Weights of a small transformer language model.
Architecture: RMSNorm before each block, normalized queries and keys, capped logits.
Training: a variant of Muon for these matrices, 822M tokens, 3336 steps.
Each number is 128 + 24 x the weight over its row's rms, rounded and kept within 0 to 255. Layers, rows and columns count from 0. Numbers have three digits each. The size before them is the row's rms in percent of the matrix's.

# layer 6 attention query, 512x512, rms 0.0709, rows 0-99, columns 256-319
066:116074153143150096144114102103146136146075124152098091115078120123101134160137155108128102116135128129102109091122126113135141153125138146121124114166105130118152120104175170129115104141083166
067:157173162095121100129081143145096160161108137163123110166116142155103124137123153117116122113091111139123124087118167121082128098142122138167144115122164132116122120133167159151135106131070099
075:160143089129145152112169133147078146104138124097153111106152114129133115096150059122136147131132144108130133148113133116119132148147138142131136159138134080161154144120141104116109128067111140
069:096086146153113109132161146111143129127141137075135134141139141129183130142174111112093169165136139108118132136127133147111131139090133142139120155132141114133131118105129129125138108110135139
070:117200097152124125139110075115110137110143111133162125134125100147115164091107114156118068137093112135132133132154137079150130137144137090096143152145093109158113114124166092138132131137149121
077:123132108168131105127150118149077140084133116121179137123158119143148140140127121135118153138129128114146119129089101123170129158136118122078148168107135134127124115105077111116109120123113145
094:119189116124120116141120153142091145121159109104179122079153110164169104108139116160071130129114114106129126134130148142132106192128124104110117156151141096155136130096118115133138151119165121
066:144098188149146157126192112138130107130156139100128120128093133126195124173129146140160162118122165102091147159160136132150125171147150114145123140111120153096109159148103140168122114101104107
064:122138173130128124125181131157089122092159099121159081073143115141159149156083132137135106158162118115130103159144133137148108196138124105143139120099163108103093112140119122162141135142140134
092:131127158105122141113156097093145101135155148123109106179081158104120165124129142140176144140132135138094121108166107159139142095116136107102140129109111150069102171167114128137125099125121110
084:130126141111128124190121101107172120118142136140123091171103176122124154126130164133141134126149163123122135101133127155122154111114118117128158159125102169087092173165070102142135096125113101
090:118102069141126123118094148136144129115146129136138199161124094111131102113120109128111156099059122149133129148056140104145130118115118158135099103154116116178150063116154136078090134109126128
076:099164098147116115163098125148149162091165175101144110190132127099094161127085120149110116157142113115155172126105116110124117136103122155130130138152105160124161123127151118122145099073113093
090:142129093168129103096115138179133164127158106119130173148132096113109080121109099165132122131109142131144164153101117087163120131102122173163130108144112115174129102101167158079131148156119163
095:108110136122143113140096118156202115136117133103141157157146124136127125142108142137121113109108153136133151176071166110150151107128163108103104090103125141120139109104123127098096133113126124
095:082120110162102132129114127082129145143097143146148138150124090073155124099115133136147117153109125074120104151108155117156146109117084108157109108149116151105137119136123112082119111121115099
109:106111134126153109101141097135141082126111107169112114142136148093124128096129148146148180124152121156120130121125118129119137118120136166107125142198132075134118175148115134123171146114135173
097:112121111141120135142114156092120133116093116086143138076145123114106160137109114134167124123086141111119148135133120066134167105127171123135099168121141115148125063104106119128125158115073136
094:143154129131118102176135119140123121136135114086045131113093136154164144123093099141112117165101120081154157137116134099094120143135114155110145095082102157088125149154135183146173171157127159
100:128111142108122120092148153113105089195132122158103165138155090143121124142127138111140146118125142124112129116097124142106094113080164156137149143111077127183132150159123119111125146129146094
102:104157139136136154146136138119124098143099089100129108149138098093121110128130129087159131138129133149165090159144130135165096153121111092116099144143147123139115140134148160147141121125163146
101:140158118096171113119121098136091159097122143133135124128133133095111156143124085132145124098106155126195122138154111139138152133137130100101177116132136121133143150151104136097126099105113114
098:096163111091122081075132085134107155111133146153122180142133080113132106137142154140160170140092105146130177136137145130107137154119144131107159136161127154135146140109150096100099146136163142
115:068108127090126116119145116112103093136108155154171140129108125139135153132158152085125154142108111082150129129153123082109147100130140090107100137151099175144156150173130095093120117153143127
111:091099115119162135120129136138087147125130132119117128084153171117094146129142126135136094119127128142105113126118124122104136100168090125094126113094143110082122106129101119113100096111129119
103:129097125146123134157141146125066102132126117154084134106132144126120134133129119136103092171152164171103137181120129092132094149111190123111100102155154103144133114134144132103121132138118136
104:115085110149110150135110094136135146128129182109104188156114147148112154149103155154115129155122081105109099146151149110126139118115139137132132090136162115123125132124168109103102142110135150
103:138114089100138113073113114140176155105109156113142123116138120127138143129123173124125117114139124104132124147086114100114116115152117125152120087128110123119156127103162124048109103116151116
103:113124107146138133140096132129202115114149126111117151155123109157155101136168140149139145156101151135127144136124130155133120138060143096144116132134132163125126100153108101103142130126186099
113:149140157093112099120121112128132094132140126197151142160123087094143112149126155131134126095142176089131121103161106145130148146114142108114148149154111143158130164169142128099128154102204134
106:123165090090120136159127114104160130133100145170141146142152109126154129123121112126101147087126144131128111149148129160126130140107128192098159155129138111139133116132131149156104136096147132
101:123135138093145129207168174113125157153099120167098139141112149140121113147131111125104093141130143151146102146136122112140163098126148105088132106121160111152172119134143137158122113124129097
079:130137122079169116129105152127137112120115165097134109171150131177155123125093132109140117111136146088168150146118136151139120144080126147133137141071077142105108156102149128121095134129155126
072:147071135112121135135127157162146115121140098106149115136162128128131165190098146125085120129131141121092098131147131112171169131106139122085142193143113095113158167130155091126166122130174124
078:127139149117139121116136147144124136147118125149132082189155162163157115158122136120089138128088171109126163154123127141140121146063121134063148121147097117132112141094155100102165137155125130
077:122124133126104138101133130132145155095149091127099151095106117098134140144133144153114138168128055178096093103136118137136127113171144135117085146114156092126151128153153114089118114148109113
081:112135094078126142132130116147144159101149071147094116131118105092150130145152132163107156134134117130109141111121127152132123136154120114131123148110122101158125147160173109111144098105163127
090:090129131152099107109147120099150122094138117112119174076092113084105125130173138133154117150144084171135116077129104147129130111167147113172093107112137120131136107147114164127082102123128116
086:131081160172134087111107136134143134165104154144133131113186151145138117130124117114139123108122127082155138156123126133126129137083134178100160109151099138137144148093101177135118158136133159
094:154144124158144165126163119134118150135124110188149148100138132148130122141083140141131139098151174108117160165122122113118075149107160123108136124122103131140095102116154145111114129149107102
076:134164130112143168167156134138141142153140086120136114148135096139158144126132143152131144127154162169118140107109119131107145185133115096118163140113129122124102164135134100133153102122124090
105:105141096093124122146133117130144130083138105086095125130080092112111130122119125162137115144135100141126101109155111139138146128157111110184099156108142112142129114164147108100113089132127127
093:121097102162112122077163115141109129135129183184106134108144161118074125117184130107151108139066137112113139157122150106111121079093165158084101121188136137152149091120108125110131169139116114
096:120144146161172147119125137143124122197108166125147139119169155147109129107165130107129138126125134141116138141112134112143134113108135144096133091143147139120137172099111121123158150157131121
094:168143110109102161180128125131122087119131170104132116155123110095095157115143131127108113163131145165117096117137118108118141141144110115125149128147133110102161148138116092096158102088132112
090:155113119155119123128136127151117123133139203168125145147163141109082141076107125103150110170105139115120135146152160157102117083113136151101132112146142141129124093108137164090118181150117125
106:101144118130128158102070157095136107119123169094124199125100117143138139132108102120121115144145100137119101136093139107124125113132115155124152121059149106107159135136129127106101077127101127
116:098089122133135111184154144140178116130106135114143120176131155101106170127097130122103122113134136138163134134164134145142080115124100139082129086088175128124125117087078156132112110095114113
101:065144166096169160114096103135117127138120206087162178105136136089108165123096113116152143163119140106123110162130128130151158084126130124141113107126133100099151094114139119111095174124138124
111:068117134137151145110138088130126142129158170119092168106167131091109097134077176125176156125133101119130123151142127100137150103133109140115130143106112127146124100119129108154136112134129146
118:150141194105115114143146120119139143080137127104106131145104129114125127122095118147149159116140121093138109099134125109147149144145168071153111145123113113161090095085106137158093130124153129
122:112118126133126148116172096158106168127113157150134119162120114147141156113103089125087137120104112109142140158133165115149089119097140151139130147135130137095136135125149114138138080119133110
126:112149148157142134116108168145088116160151140106097159117130103147116109117099140128099102085075118152174158104125126137146170114158132179131124095078138156145140141182122119123144119180117125
113:147083123098135137148112111102116138113162144126103134109103108147140187099104130131111095098148179123107123127102098135124117097158149125177109098158118124154100139116109120093118156161145129
116:102104104088145134108146142150156142137117124102162121171132124075132151149120159118109132107149119081108121107144155098165136116136060139106159138104106133121111153133086096139109133113107168
125:094091134138144150085080141183107108144111164140115097122165139150143103093093147191115132125098147098139157164161121139124121124081145157083140157170125142106091151094139135146131145137122144
115:114156160112127151105105127125111127118121156101063124129123150080125127139120116145182108142129100158112137116124107204143137138148117097141129126101099129125129095114134124151095118147121118
122:100154168118087087117115137164043128134088170106164120148106163145119141114138106156151129116100084152091128139145137114114102133141119135148128137185155139113149140103134120125124093140140088
116:118088134142100160163102101082108121152135119116115116072091122121139087087126122106108147133150155116167160120155122114085149129159141170156088159136125134133118112128151133155134141187097144
121:132126101139129144159122129112150113149120137115145105142122143120112156133166115114136146153170148159137145132154094160122151184131141152143148129124148130111108104114140155165152145128124112
111:109152112161086095110089134100097120167145116142141128131141135157134097128124133138147126100084124131118153140135110138089109148117150189113092143093123117168121067102133081150107142117110131
127:142103123144165155087126109147164153141131105144150135148129130098133164107132157150152129155137157163115115081097153153137142130130126093131150106108160098129089163143135123115120116093124149
120:144085123175123124108141207137128079138122157115116104152136117157098142104136109083124162134136139130122139116129110121150167142115135179103142097114132120132128174173110146108102098161116124
115:075137143095151127163114143139128141142124162100089147148138133148094111099150118161128132176149116132118146117106124134110132162127106086137092128171159105114146168130113112152142099131126112
085:121090152145162084128159100099154158137099133104086113123076108091105116133108129185130098117128122128112070124154116137139142097140148126109152092199130188085138142131129148102140101105145158
079:154169092129178113094090123118107170121104111198096090126121147160101128110115134110108115086133126146108129095142129089072129113145101138142148113112148166109115094135112117127111107108100097
083:141197086100125195150095138146077126092146126139136122131179150156153179138086098067116125103119141110122155116110145148095113135111116110161130171104130086153095124132139122113174154151104128
086:130114139144076139131159137126159087125148141111161148137128136121161106152127167153118169146158130079153157132117147140163148145115128092085103144164120062176133146124139106135126133154138139
078:109098175148125111123177110096137136086154123118091140093047106102120111149113132189146149134115106126119115149112096145172113101152113119159135072134119132112151150122150124095102123087139136
092:125117097098159130128140133103097171124131097117093134147122125121090131138154109094142098106124106162103112128144125149083136084144117162174157118144137168127117115143131131117141109094119135
074:121130129109118129125140124125120137134135127154128112113093125133168149171103161155166170116135107120126181171179109127163118142110110073140112134136096096143114153145115122098111127107107090
094:159113104110156126116127104114120130085143111117093141111070123112080130122122125141155147125130116156069094091137133156116108112154109149193100094124113159119132134151137136120112106119121113
076:138162158136155166148132103121108116149168085152125113098118118173164174160120141116114123100195111149119126132182079142118111195139080112158134125113094111091095164142118111111142091082125088
091:136128104125115123116139159104119114110163103110111119167120162099083155111149131137149133106125109145095134107145122145127149120132081129170112125107140124112123132148085140127159086118093089
099:127118147150158121145106118131149132165096085126154149101138124117165091135136127152136133110167111126145145102108131124145139181139121096139175124122099090142123147113080135144126143136160122
100:146156104118119148168124118092142086132153081098136124106086113122134102137109137173136135076167124105123139108146137143123140187134092096128129117080075136123128149139081152135156092115112089
087:111139161147095146071107141108128131151116114178120138097155145126135116148186138143142124155129145122176136124117139114145144133145133120116144114170155117169150097105127167130144119196145151
090:119109136166127127122138133095145078153128068135136098125133130130118113138149154094126109111199130116146089078141126135119132187119088130148106118103124125083111178131085124157186123115119165
100:114093102149145122137191172153122160163116141147159108148131140103207124121152130137169125138166159124126111140126160111159144128131132094084116169179155087138115139089121164118109183126121149
091:138107102135141090114158144121178113192085125138138107133154092157145084138167156115106149117165132132109101123141139100152123138106108132111112083144100126099118139119145133124166138159108136
101:139121152149158110116149165131078150170146102114123093063144135127143111100155135151128146130100137121077134156140144115129107116126158143185158139155121123114145096133092092110147147157139098
103:167093135168128102121120155148124122112118144114149151100132131128140149126125148156115123121104144069140157139135122131128115106105132126107142146162119169168093090150140114135176116152134135
114:104102121118138109170102129126119141137154132160148114139112124103149104145143148139143131100112152136123161084148093122122137136138123126132110071167106104123117103106121134125085143094139080
110:114110142110138182150076145158172131131122178154156144180124133073127109108142109125159127129119125152095125086148114096147183127118126121069106100149141138084119158112128122078113134103133103
110:135156150158131146135161136115143118125156105104094131115144147138128122127108155096126062099087110098096159108106120135125110094172121159108148148111055114153145151122152126104116147137130096
111:113104145138108124130134122144146149121148111132146142116146108154168164093124135121118153131103152139071111148166142115120114119122161151142137087128154110112106149133139147144147156104113091
109:108134118139116109138109124139087145160126114166077155088152163134091088110168122127109104125126109150100138105085130134081112126157141123142124129116112117128100122138084143153116187146124108
112:131154132159107093125108170191131116128122120132125108133156109174142087145125113162143090131125120183084131109146107104156121122103137148123099170127149119116133111133070123111156114144120140
111:180097158104112109120157129116127127123166115134162077130155116104092109120125162146133106094132105122113154103117103129140143150149154140150138133134107150174138124174139150113143091071161144
108:159129166145126124143124135137112129125136084146104122109153122181161123134111111122134127161159148116136118109138106092133159115132135094122110139093138141117142130151144118133098129147154118
112:153101100156141130115108169111111128160190161157151157145134128120141108119152099132127162092080107111140116152115110101119106121156099157123146113162111122116133092126153075107168122150101154
117:137136182203094107140139138116121118150125148099181123087085143142100114155087146097110145135160112088169167131132137095132103154123140164113147151110121145125152124118096154184156120146112114
103:159179124145124123122126133110133087088191146087107140134096099167138125121100116134121112153092132119135136144104128126118121123110129177128138137210123121084137091127191149119153127112163133
120:150164153126084150129132131107088143131082154126114105180138137133150095097112151170091121136149113114129129129144145108112115130112134146085097150158142130189141120122129107144133106141115118
124:158085095130126126105179121121113157150134116142117103119173123108159104137121149140121158094134135125140150178156115133123080154094143176110138202106144118138129071099136088140145151101135127
111:104138141130145097143103105092122149131126190166131138127105145114133121141130151165124123146121143141129138129132130178161108138167136151090142104108154158126113107123110139143092148125119115
079:146133114137135102125128138142166144116122104117130151143064148120104152138111114108127123150166139119095123103081105129127145066134160164103114161149142134137134120164161152121164116162125144
075:096112067110140117143173136146089131152141123150130101154142128140125151109139109132157142128142129149135138156129147114099137135187129125095149060175143115123139126130124121169156090131138116
079:133080115152150142144104141159089128166144149151136153140172137155117111119101141126157139116131109168102085135156121089175132118141157107144114120110112127136121112167102117108141127128104129
088:183149115128128149117125171135107098112149110147134125123140130176147109136120151136117147088111121112147110096131130126161152156086120117122138169097109103124151115128126122167103162160093137